From a checkpoint of a small transformer trained on Wikipedia.
Training: a variant of Adam for these matrices, 435M tokens, 7448 steps.
Each number is 128 + 32 x the weight over its row's rms, rounded and kept within 0 to 255. Layers, rows and columns count from 0. The size above them is the row's rms in percent of the matrix's.

# layer 9 attention output (transposed), 512x256, rms 0.0531, rows 497-502, columns 128-255
size [ 84  82  80  86  80  81]
[[141 123 104 178 113 121 105  73 109 185 188 144 123 127 166 152 139 184 153 147 107  91 171 132 138  79 126 142 132 128 137 147 128  46  89 117 179 114 119 128 110  89 112 126 131  78 196 172 174 116 136  83  86  99  85 121 126 154 177 175  86 164 171 169 157 181  92 123 107 195 128  82 139 115 151  71  72 170 101 121 150 138 125 159 124  58 119 110 143 175 139 110 153 116 130 128 137 191  73 116 127 132 190 174 147 117  95 186 132 117  82  82 180 136  79  55 199  72 132 119 153 149 110 128 150 134 102  96]
 [ 94 125 116 108  88 139 119 132  85 161 168 106 153  88 164 150 136 147 160 183 126 146 131  96 154 169 169 165 109 124 124 122 118 176 140 156 137 136 121  83 129 103  99 108 124 119  92 142 120 134 143 103 204 132  68 121 114 185 121 200 138 170 117 149  98 120 165 138 180 182 157 121 148 114 133 115 155 146  68  95 101 118 128 167  29 138 145 174 101 173 187 163 122 100 202  85 106 155 125 118 120  75 157 113  96 143 124 148  77 134 113 106 170 114 128 127 105 147 110 178 102 102 165 128 151  80 142 180]
 [137 147 110 106 126 119 153 175  83 106 111  80  96 122 102 151 123 152 135  86 120 112 134 152 143 108 122 198 165 139 141 133  98 154 183 120  82 130 106 140 196 112 121 190 125 146 119 145  99 121 152 117 153 142  81  77 124 145 138 139 171 133 100 150 123 167 171 105 115 143 131  77 120 159 118 167 115 161 181 126 131 140 164  80  61 158 119 134 143  97 174 147 121  92 145 147  90 107  39  73 106 139 152 102  64 156 155 161 148 154 126 133 144 178 114 147  98 145 138 154  83 108 166  91 116 127 121 159]
 [107 140 115 128 136 102  88 154 165 134 109 139 108 149 159 142  92 167 121  80 116 127 122 176 138 103  96 140  72 133 188 125 124 169 122  93 172  96 180 194  89  97  84 122 115  96 140 165 159 146  70  67 105  96  78  71 146 148 101 131 134 117 111 132  99 103 146  97  91 118 190  78 182 119  76 136 125 116  41  87 143 107 127 114 130 109 164 126 152 151 140 147 180 155 188 121 159 146 123 105 174 170 187  74 110 144 169 121 108 181 148 167 178 107 148  85  99 149  75 158 103 147 119 127 115 115 115 151]
 [124 129  99 116 133 130 122 115 178 115  95 169 166 177  79 135 127 130 172 105 161 151 168 187 187  79 140 117 113 117 113 157 135 108 107 140 139 120 110 145 107 144  46 148 122  55  70 127 165  96 113 152  45 120 160 112 149 130 123 129 123 143 119 138 122 177 133 156  99 142 125 151 114 111 140 149  73 119 126 164 222 137 141  91 208  85 111 148 137 117 109 167 140 106  94 213 147  98 140  87 125 187 111 114 168 118 153 100 156 117 158 172 112  85 109 133 111 120  56 136 162 183 112  87  93 191  89 110]
 [115 166  74  74 107 174  69 172 104 106 116  97 108 134 141 143 103  83 152 127 121 145  98 121 134 147 114 126 113 113 146 131 135  90 154 135 127 161 125 156 141 105 122 179 109 141 162  76 106  70 137 205  95 131 128  74  75 132 143 158 127 117 151 159 134  77 167 123 180 132  74 122 155  83 157  70 122  58 130 160 121  97 148 100 121 183  75 151 128  85 162 110  72 171 141 111  73  97 138 153 128 109 177  63 103 119  66  81 160 104 115 163  95  85 159 141 126  96 150 174  71  80 133  84 164 121 120 164]]
# layer 9 attention value, 512x256, rms 0.0428, rows 498-502, columns 128-255
size [ 96  93 103  98  98]
[[ 98 140 117 128 130 189 114 126 139 125  88 151 112 155 147 161 105 174 139 153 159 105 149 189 108 172 145 115 127 157 155 144 186 128 158 158 163 106 125 127 113 143 127 124  68 152 120 172 135 136  88 118 116 107  51 117 130 137 107 144 158 138 137 156 111 153  70 147 152 117 114 152 179  72  98 142  57 100 163 105 102 141 130 116 133 113 171  57  76 150 117 126  98 103 143 136 199 126 131  71 114 151 206 197 152  90 143 220 140  90 159 153 144 157 100 139 112 153 126 176 106 117  80 153 125 119 141 124]
 [ 92 147 180  66 106 135 154 206  74 164  88  59 106  98 102 185 126 103 145 103 156 102 173 104 138  96 142 117 101 155 112 134  84 122 136 146 149  43 136  90 127  90  79 152 111 142 178 143 135 145 146 134 199  94 135 149 109 119 137 183 129  92 139 124 163 166 123 138 121 140  99 128 162  98  94 173  87 218 165 125 106 184 196 126 115 156 153 114  97 153 149 172 100 133 116 161 137 125 138  67 136 117 185 135  82 151 145 173 127 165 183 137 155 130 111 201 106 112  97 136 125 134 116 123 117 184 108 108]
 [188 148 155 135 107 156 104 114 227 113  96 142 161 194 164 157 150  93 143 140 146 119 155 172 133 178 144 154 140 124 146 118 165  89  92  91  85 122 114 121  80 135 131 124 105  78 117 142 123 131 105 117 169 145 141 120  61 155 136 119  94 106 168 132 163  92  96 137 141 125 149 138 115 118 133 173  94 113  90 119 139 111 143 166  89  57 147  71 112 149 102 155 116  94 189 125 160 171 160 146 118 101  79 113 115 120 120 122 116  81 139 112 163 107 115  74 123 162 129 160 111 156 120 165 211 110 122 110]
 [151 136 101  86 103 108  94 122 129 118 128 108 162  87 146  57 176 115 142 115 135 117  97  72  89 136 118 168 139 109  76  96  74 125  76 157  94 142 170 160 112  94 115 138 123  88  92 109 115  93 161 135  54  98 165 131 111 162 141 103 138 111  86 177 152 119 122 185 108 179 138 104  86 164 180 175 105 143  70 151 126  82 104 161 106  96  66 120 104 161 146 195  46 140 159  98  77 113 148 136 123 104  60 144 123 111 138 132 125 172 100  91 120  67  67 139 173 111 121  97 130 121 128 118 144  99 111 167]
 [149 215 123  89 170 190 140 140 110 152 124 105  97 113 134 164 104 146 137 133 145 150 133 112 128 143 113 140 186 110  84 146 143 119 152 114 100  81 172 178 109 115 111 122 119 127 128 117 125 117 111 154 124 113 109 140  50 134  97 190 150 113 154 114 114 109 161 153  92 178 100 108 185  86 184 163 124  95 136 135 141 182 178 119 150 177  92  93 132 113 198 155 115 102  92 125 104  93 104 112 140 170  94  58 100 152 126 176 161 136 157 179  95 122 102  81  89  81 179 106 121 137 157 145 121 128 144 163]]